{"num_hidden_layers": 8, "hidden_size": 96, "num_attention_heads": 3, "num_key_value_heads": 3, "head_dim": 32, "intermediate_size": 384, "vocab_size": 2048, "hidden_act": "squared_relu", "norm": "rmsnorm", "norm_place": "pre", "norm_eps": 1e-06, "positions": "rope", "rope_theta": 32000.0, "rope_fraction": 1.0, "qk_norm": true, "attn_scale": 0.293, "bias": "none", "tie_word_embeddings": false, "parallel_block": false, "extras": ["local attention windows", "shifted keys", "value embeddings", "hashed n-gram embeddings", "capped logits"], "init": "uniform", "init_std_qkv": 0.0789, "init_std_o": 0.0, "init_std_up": 0.0789, "init_std_down": 0.0, "optimizer": "muon_variant", "learning_rate": 0.0144, "lr_mult_down": 1.5, "beta1": 0.95, "lr_head": 0.00588, "warmup_steps": 63, "schedule": "cos", "final_lr_fraction": 0.1, "batch_tokens": 32768, "max_seq_len": 512, "doc_mask": true, "train_tokens": 135300000, "max_steps": 4130, "dataset": "wikipedia_en"}
Each number is 500 + 25 x the weight over its row's rms, rounded and kept within 0 to 999. Layers, rows and columns count from 0. Numbers have three digits each. The size before them is the row's rms in percent of the matrix's.

# layer 2 MLP up, 384x96, rms 0.248, rows 230-383, columns 32-63
088:506509502463503491525479510454496519527499489522511508538506505479471512443509513518516462492488
088:500532564561511501492533540487510507487456543471512455505498495443525496474455479519523519505492
099:521493494484512522520477532475506509479512543531477537492470523506459478516520537474507527484475
109:519523549542508492511486476483493532537483507528480505469526482532514490478499481505474533456489
112:468538475488487504492527509483493494455507536538482497534469525488466494433484468517493504471524
108:478497460474487494524505498455456547498496473476531536506480535481502507510448501487478521499517
110:509540498464518509489470499508477479532458489490484481542540484514458484456477477516492477479519
079:535481541512477513538472504481465490541528516514488490513512476495481487484480468509492468476469
097:451526506526462498448491459439481499499459515477526495511492503469519501456505447521496510489459
108:496563533526490478440478499533506528507517525489498488494506481486501543472526502522477505489475
110:510539506496466505518483455541507516500535513494500480510510497534481505529517467542546503507488
097:486515520490450492538488461503524497527508528505505483504460503441498474555493453496453507498495
109:498518532491479509515428495525507516499507464490534525459531447480511506493439478531500523543527
103:515441489539491484528491497479545499533514497515515541480509470479476509475504535554494475476486
099:497471461491487494461509536525472515543489524487516490537493487464514491492454530518500470517476
084:504516490505487532531460508491509492551535504495517517497497481531496519516479449463457488516518
105:508521509444496476494480473540490485505502526517497519502492455508501512518486459505495453558548
095:490499470509497488513456482495507481445491532504483518502537514470514546495486457504491461490471
106:475476501506534497574482503495492498499485499508530513522499515484542564487462509500514554519498
100:501531525495508493503489490506531493501509518517479476487483485522491456434460500516451522520463
100:493522508486481510522489456492491480470504499533463481481519485457502478452482506454453451492510
087:459522506511491521524515519475540481474469510523517496520534482508513487493507503511535506502486
086:535471519484508517503507490504510482517521496513500528502540532517510539489523519538500484530498
098:504466524506490486510506522501481469519516465492461482497490496506502525545478489462513491490520
107:512544532500468460522435458456489493529517471497526482510531461462507462474475509506501488492551
107:541500520458514498551439536534556520468534513501504477545512505503490506526523496534506509499484
101:532493534543467473487467499468506497518485474493485505533487486537490523514465518508465463488494
074:487559482504493494510445512517509484462511527478532547489497472494477513515467503480527501491514
107:552510475531484441511490479494472518504505455508485476488481550472486502501499506455498472496530
102:492533501479532498528485460524510518471531489484534506496527473519489501512498530507474445498527
100:561485485512480509473492566509516525499490509554530485499500520505546518486497529509493515506557
097:491505513540523476477511501488533516466491477505488475493522436454486422509485526485459503518542
096:503493494544549515523477497491505482545497524534469460506519503514511509524469483498515496470543
104:503477439469477443479466547527498481483462483530516527505501520505493519510527515504507475531517
104:498455480483490519549472480484505475537522523520523498475477484533508548522528508532453493559482
104:465496546533522525505507494537486534484517503477522527519490469489499477508503481495554506564485
093:519514523521484474481455482465481512495451509472526461527469468474532494518474486495471529461481
107:469502481523500497520463499483480497477504469507510461455509511504511539461494520460506520465476
095:505532483495496536508522501554505480500491518554490503545472506502506544448532523489521514508493
098:543493507531525538475502491466470474507502502495493499497461559528477499495519517508486474506523
105:541474486499538524519518536546541512520501542535457547538498496475527546516475503503510540508484
105:482482516540455516512519499503511504533485499509516521463508534487491530485513481503506489452511
086:477471526513501528498454515463478531545487498506456487522512495499479503550483493503487494493509
100:516501485465472445526540498497493505512507559480490515518442507484501528519530518510476488499489
104:460540475532535492502470489475464555528532444476522524478527549506501482517528473498465511505484
099:452496502480470518530447482490514468550504488504509528480530525511478536475503468490492503513507
100:531481473557499498485527488487485498536482494533516562522522517490527519496509549536464469492529
104:555550500483482507459449497456531523481487439497484516487535488504544500523521498508518480490468
091:500510503517503482496433508557495520499494523508494485515508538478490539529468516513462473485510
082:518518466540463537512481505507544487459458497488489551504536510495526502489466504513498468492537
093:522473481472494497520509507519512495551524470484504501519527494496520494438490518520479498474513
105:495511514482506461497481498547536457499471508505485471464521513478510499451487478499527496525518
100:552477524549494517454500478499490512513462471529521500463497475484514492478504485510516476539465
102:499497492509483485505503528471513530457466482486507513511528458500525508468532469502498524531513
104:482512520525502524474476458475510541503506489496514480465505483526485589476482486475496525501480
107:521508544480510513529509484480461544504476500494505481504535487495498501488483522475479488517482
098:468489486509528511504477506530524539501516465479524529452512474494511513494497511489466500500508
091:497518498491496545494521458487490500522507535523547519457490545453506483470490511543454504469486
107:495505497496560522507482513502466483483437526480526551504480533491504527525519505503546505514513
100:517522484535507503547466508477495485475523533529523504454440527464494506519571506516457518470495
102:477500547502463442550487502518498489466485502542484562532438468476549528512503496486479461501511
092:562506481487506472481519528499539494463539495517502501486538496481513485479457447544492523480475
105:517504514491494513504483558458494488491513488521507463453494507446474543484546521518468488494512
094:544492505472519467520469515497531469474498475514523518528518538538484488472502511528511527452523
093:552519477538528426506521525520514483511521485512478503518483482479431533499502513521499468497515
104:514464533503523522492520515460506520493524511467540538499504525484540496483528477536501492557521
096:485553465520471512481477480449493503441527500532516503491493487462532491494490490531495485487490
107:473519515517508492515468486466505516466496506526508507483514504509486528513533513442460488534491
096:532520498475495531445470481516457505515485495533505477486497533520510474470489484526492487477475
099:452550476484511465485468530511520522500484479516524467493489545477501551486542564542532475526503
108:470497494470506457494462549476452506493530483529508502496493543500528518440512494482495507487543
101:506517502545486488505491463472467521486478483492527456520487479495467504501532459567497489522462
096:479552493470500469506504551506525539464487465497462509528495498551476517464535514507520498471521
101:501484509469529485477534536466538530499484471492522505458518455436514538466488451510447494500477
091:485511473529473482461473538483469507478512509523496476506475474511527493505499497482506488500517
096:514511511492484475487502547531487575493431481504510514473488522510519528483480534509476505490511
100:498519475481495466478464479478504535526519480539546489507489488516487511444533494496485496509460
094:509511509514540490485489500502484477526529508526508546533497490513510507455492498514485519520480
095:510554504489469488485468482565497460456501483496545485504497518488466503506532526500513512490509
102:510460541521496499553517505478475487488460513501527500465493508461509519506499528520454542510478
097:469480500482526470498491490525486470542503470474468530522489485488506512492487530515491493542470
098:513502511501528480538466489524453543517476451492479477496470501513455486467499533543488507531475
102:507518476532492506441484519478534501494487470479518517528489475546537506492474474503519469489494
095:446525464484489481484484494491563524538518479492488514482530461558476511479527501536513516512498
103:530555502529525503503478510471501546477490460516516551506519539465481523482456512503532495477524
112:502503523530562523484530524518507498493483506513521503522420501482533495457503507537511519527509
101:518500538538494506481491518548484513514490520500451489491500516507506495466495549491500546465453
102:479521525524470512551509523517513516525458490501479461526536533516509526496503473539461513555511
102:512495459537492483513513488469505493497509527517550477533498512507496518415462484502517473510510
100:516508460537475503496497491470474500515474501474508503495456455556494517468535482497493506513475
100:528503485542509525441491478471561528524494518544489466499518464526456550512511526490512448496475
108:490540489515505517505494515494494508490485480525506503460485527514440502471507515484484508539536
113:469513450488517504529447551491464476540532482525487474471476482508517558501521470541489482520447
105:452516471478494513501518514539508497506482488535487481527509501538530484480486425484505492521531
096:508503512548486508501501501528542539517510473505540594468444472477486496478469509520487513503493
104:478513478514474484508500504480464537536500497494482481515491485509492473464520535479487452488527
098:525514453481464520477526517474520484451499483558493523540489508506481484512507468532516488565548
108:506483484492508490500502481496458519491484447519526560557524465473515520507503542529485494569504
104:513485527464475486461504521537538487517496476487516528491504492505523534479486463534489477537526
107:537551479527514532525494514486501493491526525536507540494483491492545503477501456459509496554543
099:495515506491463488495494526491519525486530496458558526509496493553484512499508454535505507514542
100:475515513502482521488459496510508440490492478529485520482516505427488458539490516498508537522503
107:485489471497497489498489488448527544507528499476479517493516450526471523514474454510522504523479
089:504511486505481485481446475529509484514524470516516505498544520509515478485484507522477487551547
105:492455465546525485457478484483465510515464485470485526486492479534463478510525497502499500505475
097:513528473472543491531454516497556464536474499533547492472510506502502520497478518476500477478502
098:488481521456498489472501533463480521483530488477472513484495532532498499487508514505499523511535
089:528532463527490483490504496496553542513519479456505516534539477533484516484505515500506562512520
102:537539491518509531443478516510521534479475522521504512528519478496513546511495528523478498540521
095:501518507493510545518510428479493504459516505533515515474486504470466478460460514518475489524498
099:532560455468476461520496483480549515522533502493511540475515498496494484453499495543476498501541
095:508531513520501504549506464480511482464491556469504503471489541515513536505502480499442487510507
107:517540508490536489525486537479506529489546503533527500495490495519511515503534482479505463484514
106:456463528492520518488470529483533461544472465493524500501455495464521500488488510506481479475513
097:476477482512495462506509522475470487470457506445507512477533564488519495520512486537520510544519
104:538481486478509560495477477500504532539486476479514549476449510491519531466436515515480542500492
110:505527523494497472512445484525460467511520457558535474482468512512491505474505499523450515499460
096:505505478520514477463513527496543542489451496513527494515494503527487483501554473524495505525486
107:599522512507459511457498519489516495483527502494503496470488511507518527539473483538540503466508
101:537510469455495510535461462516507479505502416485472507459525498483513522499491515467479536482485
100:472514449502505498498526489515492504526519527521572454536501477527545513494462495485473529498504
110:477484523507502467507493503509511509526481503519448488502471483520513544530494530517486503501548
104:499486516472487471500520536467483500498490464545511432487479558479506511455516482505471493502503
098:507510496539475489487501507534487549486517536511520515509489469502528470467501498541574536488545
099:522492539485486501475480474528500477520466532528495527493468507475474492444466483526491505510542
111:507512476488487527514518469522520468487478472501519506508479512523519435488505486550519528503467
100:484496479501503526506468511445513450520507445493510475448491526530563504505500544508506549508493
103:475531574493507493524497524522478492481502487522506440496466495454482512479508529534484499490504
090:502499499491474497473495518578477440493473533508475544468541480430523476485482507465486499506475
099:482537473510533531473492553499493517464434443490536537510509490472500547521460508460500526474485
100:549517491524516499500542490477502520516492533534486482501463501476491510539468501502511473513495
091:511478529521508493503493500508458483469496528506512496547531449549502565491505543502525497515470
092:452456488518496500551438529512478518489481494513527496485488515529486509512519462498502474470515
092:522503467506498543432548476504503499535498536528532484494556473516519511511477504516456467527502
090:522487481480517482510540518514498511479509525481484521518505498496518515517495555548467535497477
099:477490488517518525489487441510500459491488472532502451518472507523491493488526517507497468495491
106:523495508494464472504473505441481473497507530531520466483490546525479523519473513492497483566495
106:464473482525467533504476515506468499520469487487477537470491497509454513493470472481504490480498
103:473494467483490449522511527528495460492484473516475514508486488520489536519541495486454495525471
097:496486497492522533511479522510506502457509508486537485524504458464478517512493502521447491515522
098:527459494521500495541493551477519479504477479468500523478500486489476497506491534514481502550459
097:506494472498436503504464546484517493536490493514479498529513490485548509489536500511499512485544
100:533492537522513525528513499496498494475464525469503507474464542481513483460518475469480503518496
113:504498527516494541493456552522472515456514511483547546511482511519483512516519482473484520525494
104:498510492507516477488454517536494526525511505501526489501539445501510472510519472508453504571482
100:526424529529491532498494497520496487531461475513511459490503474522486500454517525541463474504490
097:495515526478494485518509481555537534504510564502523569503494527461513537510474525532522484480495
098:479557547464489499510536487501489476510521469504520484473516465485513520500479535507457482511504
108:504504490535553496522497529534503540496495517560552489516467500492437496504486503535472512473551
102:479517481523495510516501523482503546508465548523464490504479515529506533471518463529444469500524
107:497529483513434464510488497514508552503521513439461507528486505455470493494438501488517510499494
107:538532526562508516538490517463506485470522475508485510444448499518488558481532494498526551498467
092:512538535514511481490513511490515512575511519513464508535499441478518520495511487514463515497446
098:512496525461519471526529487467484507525501494477520510497458469455456495528457498499496524527458
# layer 2 MLP down (transposed), 384x96, rms 0.185, rows 230-383, columns 32-63
092:507474450470522504489552488517510496487541476499495473494492492508462520469504489471489516475526
090:504482457524457482493513487557523488500505440520529524491529516534498501515486534504521535511485
099:511495488452520459467539483522484475524472494520488532500476477510552504517509484508546510488510
110:507468515487412474450515514465440473471479506469495491512515517494538532477498484481516499529515
102:457531457490494519446500506476510492471460445510483537488465507499496480530515523531484510487561
111:497519465454481500501538496477489488469471514495503527493532486496524483525467458498479502532512
114:480511543486504506469512502500524524515458499472508516489509532505528452505494459510487463511488
085:468470478485533482476518463482511518435478508479525466495465505504502483551505458503508525463489
098:533463502497524531521450481512487515507474487461464546469517495515485466502528500526478517475515
106:522531502498466472483505500511455497495500522483524514494497487498522522517478483526450504501492
104:483527492499498485438479486497465494465522549506501501556509480521487478517489500501497456528459
103:483502520485487499463475444513499494523464573526501516472501486488516513524526502471516460517517
110:530489494477483479501491551504518491496477484503532471470510516511526525500463492476500528462541
098:497507526487555486475489474506526492479530526527483509499501494509483449510475526492518480488479
092:479517536494484489510464486527522500525553528482466505501464563489530510534525524534548498473518
096:518477532491476529464541477498537518528520528467532427503484502503507470491545495472517495479498
099:496446530520485474516512513512481458538505519543490492484495486503484552494495484512494508454491
094:500492505487486498454518473543471506496471504477521525493504471480499470515501462511483486476455
101:498537488495489544494499479510482464500516486491539470497533512518502475499517544522500505483494
098:461461521526474497448482539487514522516517471475479508502491493509501470465472448537469484480510
103:478454493492547499493487460486517520525488466503493484511481519541487461506507520496524498545510
092:513481516545515471495528472507470497524529540557482530542546504485499527468497498506523539467507
087:429466482486450509484471504496489484506508561492481472507451502516510502488498494497512479477477
096:485544441497524525512466454492527505499506478488495512513500505520447517515491501472509501524475
093:514493524451548492496519489548503512530507524502505494502503539499508537500531505533511465500488
099:499486534460511480525521483499487485487503487513540508503494531521454519539459534456552503502433
097:487465484506517472500487499489506525509485519519519567499541497532526497491495542501572476500496
097:477461526508507519524536449503513485520487531471519513516493542472503462513522507523504494470517
106:540475516464495481495460458501473519547480501514515472523493521445495504535520513503504510468534
098:501506478496498546499511519512539538522492440542525478487498508520560492494493481527516533501521
090:498474528469472484558519511515505484470490535502490491477490491497490506472547476506501508541461
092:489465496488501508492524519498530515470528508506506494525467495479531481515483456448478498493481
095:550504514497486478523498503464508513496511525486519521490501490499482522496539539489524505504504
102:440484503516474505457507468497520477519487474469508533511471482479442519465508514498511482456492
103:470439494431504504520480543479475492516475499532547509479516543461528464510498479514528552508533
102:497474523531489509509501490477482492531494473480530500514533499484532490530519480510558507464514
099:495460526540503497527461520492464441511465491469483490479529461478467505582508510504489491539496
104:512465441491516520494514490515503499477497481517487494508456480527536472446500534473541461507463
101:496461503517488473493507474457472464509513530474492446473464500486491468492469509465484498507438
100:502556508440474519481488487522477489538473495490478521500450518471485420482493534493494523469518
106:521478499485524516463509478492501478535494532470474500505527515517485549516459467528517493516469
101:501507530504509451509519473462439494503504526516502498456491481506513519519482479469477525485539
097:497491561509477488506514488457526490540483513503474493522507463508532495521505537504511497492468
108:513479498491504466481507574535444464506487523492489510470478502518534487493478497517499537532513
102:478482545481505545544506515506481498499487486527527508471503520475531498473518534490484509523506
095:503483506490484487436464504488501502510545512456515493529515513494520524527530492502545477474508
097:525496541479481489485498456511489504507492504557516494553559540546476525561506485474522432465510
102:479465511497483479514484519466491504518467539494441495475485527508489528515509518546470529495511
102:495464507498513532500499518467540473498448492503474514521516447488504488498506477490495462497539
097:474538501481482509465534485439530475523444494503475456523477492508507544515538520489499520513495
094:525472482518535534511511480521486444534518449473491505520523517482541498478515480508543471510501
096:523490450478503512497479511530499484471522503476481468524514537502541558518480441496493492489491
099:495518500494500546519473512536502509477508476484558531466476490483518481460500506530472525522487
104:486493504486466468459486550458487484449458517485483491529556505487508512527482510469546514493539
107:493542437493495490488483529452423502497477494476501517473507502496497522472463514514471539465475
106:494485490484490492483522519491491537507514483479538483498520435490482471453508475476468486467484
098:510429492488532540519494539540530534503489477460464525467502514495513460509531534452499522504477
098:517489463489509530557511479477492512476507484566502508511467491490514459546519527479466494491517
098:477497469500505460492462474496517517508503513543474482494509483462483528487524458545480503530448
109:522501539506487479504538420507516485510476528469494502506510496515498481507557479483493488505491
102:475450525518526528485498513491488485500507540531480503481466505512489547521480523490516535505566
100:501502478459468486511571516509539501451548534520523534509549517506470481528504492489528458503507
109:466460457481455514536505514432505526510480495544510441504539487473512488493466552492478502526479
098:519487476561543483476499494470509542456495502495511457488520491481471484496504505491495533456504
097:479523497489505546498484545513466473474503509531496472518503551477521468522514493494520434503483
090:498465513516522539469525499494534480460492486523474546523491508489509490446535511493539494465491
097:527513484515520495544478455483476488534507501490476484505522535533520529497503503501452487526489
111:458464471487485480514471483528471522465483489527525532511506480480496438534523530496495543473539
095:481535464518501464504501507514527508481486490490544492464486486452531496531522491449477476512511
097:545492481495520471483532543473496508464535452492503531470498499488500527524523483517486507544480
111:500543475477498469511506482497528515530539514497544480464491557545509511499498495519516445504546
100:475451505514497524465520530549497512470522489460502509500485509507450493500564487509520528504492
097:502511443513549434524567494474493497504490487490461507532496492494508529474500502557517494488474
100:504472503460538492520510511486504520525452455497496492514454454488515530470536517489501479459530
095:508514512487496506493517455495505499539475491476511556481530492521478465489486525507502497485496
101:519537523469488466449497502533476509489515453507492505504469530516522542472529521445507482469458
099:476482529527506482537451476478490518488506488511468539528496497522522521517483466536519487528502
092:488512528473489519479530537509486512511472499493466466468457493470485480489473496496512511454485
094:544463531491517505469522481495501493513535528485523499510501502499506486495488488478487479503500
094:509497505531549493535509468546488492511530471503540488486532544511503474490538498504494528514507
106:510492489546483482478477508489476454526515469514490450485482472508514538525522514501521482492497
095:534475474464491492474526521502500463506507487483499517500470496547492454496507515528479508544487
106:553515508497472533512513558531542535520477510451475479480492486472484516503478510519482460505507
094:507519492529489517509512443552523467508446458486478512496483518484526520484546514488511536498481
099:477478498514516488486487492517479493493465535513519470564467491508505513518524495496499512494516
115:507507508500539472476516473520520489563514506471541529493431442475530490514452496475510509557476
100:434521526495515512547552471482503497504499484486499459509476549515476503514508529463496500485477
106:532539493487479480530529500515475492509467446471488525464520491489498476496500452470465502511503
107:498531511511515502461526472489477516512515471511538496510520462479536482501477497488547480490529
100:498475480519479465527513504533501494478517535533466510469470475521484535524524511546499460487461
093:503454450490485536542528476483491451458498477496528491489504481494511459500543465492517490526502
106:516529444531499497490516539492507499493524486525502508578542506470461520534495494473492514516468
115:463508526501485464524490544526499453502509529511487504477541457476485511496504532494455488527495
111:478522474517518479501507519499494530505514517536491476542491453523503510458464458500491529489504
098:519481510498499509472527527467523519484475509508492529516526552483503513478528476517565518500509
099:512531498492507523525506500465448492495524497502503525475509554524489521509509503473509537545486
099:551517512490471481466508492517518454507483537481479478491526498495542484525454482476520511556489
104:527468507477483478449527476472473483489450489471515525538511479522507479492516494559534498515506
105:460517486510448512486485481554516503491510499474472499508492451469508514515490528503489485534481
112:506474455507507480506468506479483515514529488542491480504490487515511505487517571514526535521489
096:494541457509511457508508523499499520446481493457535522538479524511542475506511487473548507501464
089:498518476488490495526480478500515495524553529506508465493481509489517453474528497471523545468485
104:485496556469490506492509551427508504547548533526500491515500504493473530460537488540491487550466
089:477523516521497496493513482508474505505554509492499495481511525528495446482507529487496494520462
100:503541480474469539503528478465509501460492498483495504531480485502469477506479470517518503538498
097:469499496466509487471522491484502485467464498459530499506492485489539513501507483489548482534486
103:484508501499475529515527471433507487495515501481468490447461500512501477524469472511467484517458
095:506536517505488540479525499454515526486490465432439497540504509483513509516492498481515587507494
101:449536489440466483486515543518483506504457466477501476452514494533513502492528493496492520504527
096:482463516510505474480439520501485485508474511471484460538529452494449517475489511473507525533505
099:503530469519500453501535500501497509477505551474504437487506498492560484459497455495503459505537
095:519487513506491485513508475478466533503529522484538476481463474543507487480541496536498516482523
103:474490476496517491530560507504506488487499514499464486490516539509520478522517505456532494552487
105:498509521514522502534492504518537519454496508511511490472462492508504490539527503517514481487508
096:513510500519508528482514503521455491503444486487509515489486497533501496547480497507518512504512
102:511543500473513575476520476453514512478458475538483502452498540496488493486472519486512512490523
117:472559515480526528496480485502523491528510475545463507492486514496522536483538528485456508491512
096:457491496498509492475525480487535512469502467454522513522539476512500450519545501496479480494493
104:444474495506509536446508480539510509488546486503486510491551522510498510482540514503472455507536
094:486511496503498514505522463553549491510541479496499510487503494495513491493516523460545492500489
102:475488456470483557486496506519485498562470451461536522527470507490510524504528497533520517493497
104:444499469510460481514516487508468501532469492489422469517496469488487438520479523491514505544519
099:512515516449484542501479474482531516480498452482496478490486468464524483499482469508475539486509
094:476489537442495516523476461513548533495496498495491488456474452511473495485521523483531479538523
094:501515474513504498520505477515471485520510503457453504482512518473499514462506474488552526512475
102:499501507543485470510547495511486497497518527514504484502539483481473519501469518502511504515435
093:518459500499499502546495519491505519462496543474450483488501527492494490517492485515491487476489
100:465485523473492498496501494536477478516491562502454514527507507465504492491502553499528496496479
089:506540492497505501545469509480467498479454499484547468510509528498463481514495500499462540533513
102:499498553504516524483504458508489460486522522532498485509506531504512508527490502468495466484432
106:496502526490469494503487492526472517490476492545469515515505511505496467491494569532533478499487
096:520493494488507445503550530527529505499463479505533491496482477471520512525515514482516506519504
097:476443520511472489492515466478495497509496497492481512487455574469513487497523481488518482516483
095:535488453552531537457549490495500525523530508520529480546529480505490503506506518531547527477508
095:492486507525487518505508465489509504493449496475476471457501455499459477494556537492548511437457
100:501495453454466453500525553540492495504486566503509534473520500518492523531451523521502476501523
100:517472527521504439470487474469459526509483519520484518485497522504514512492528522506501518496522
104:510502470465461483473490521486507488470463503531554496504472480468527451517476515473511514493530
104:508497473515502501509500505454512512499527514453464520543515496480489480544513489503492492525484
098:459484511476454509494478528520439514482513501526476496547443489469518500509503473490511544520504
093:461484500515523513456538509530548502502494529476472451488483465504490472487539507451509498491486
100:531459467512450520522496493485486460496531501515503522459529538446515505473509491557534506516509
100:516510476454550487518490520546504488470480548518522513468509487497511509522521496542488560528537
115:513502478456513569516507514517465552473497444498513504492494468481499455492531497507546537507500
103:520528500488509472510552482568470524476497482503489516485489477467527463467523510497516513481461
089:503495511516482512501527456485492494553532517532481517540519504543528491526512530459515466491483
099:480488480515492509528518469471525527527505538535473518488463488461444514523446533459495500484480
096:458532512525493517471487498521546502478522515491462495468520467500509478533503476501473477465486
100:491488548488533490495488505526485503459461547527551498486484483505497474523508478459487539483539
105:502476462435509509511484529480515509475502475533529488504458518477520520447468502525508505498488
110:510500557505453531505490477546502549500501494522480499454471487511498445538473494487487491503496
103:506509484498521502484507547474507507490506474526493534492476548519520491488487536480503468482568
089:444497494506511536479537518471541514530485538467507506480523495491520487530520466438473454490488
100:480549498484478466490484522484483477500525529478476464470496537528502533510461469469485515453471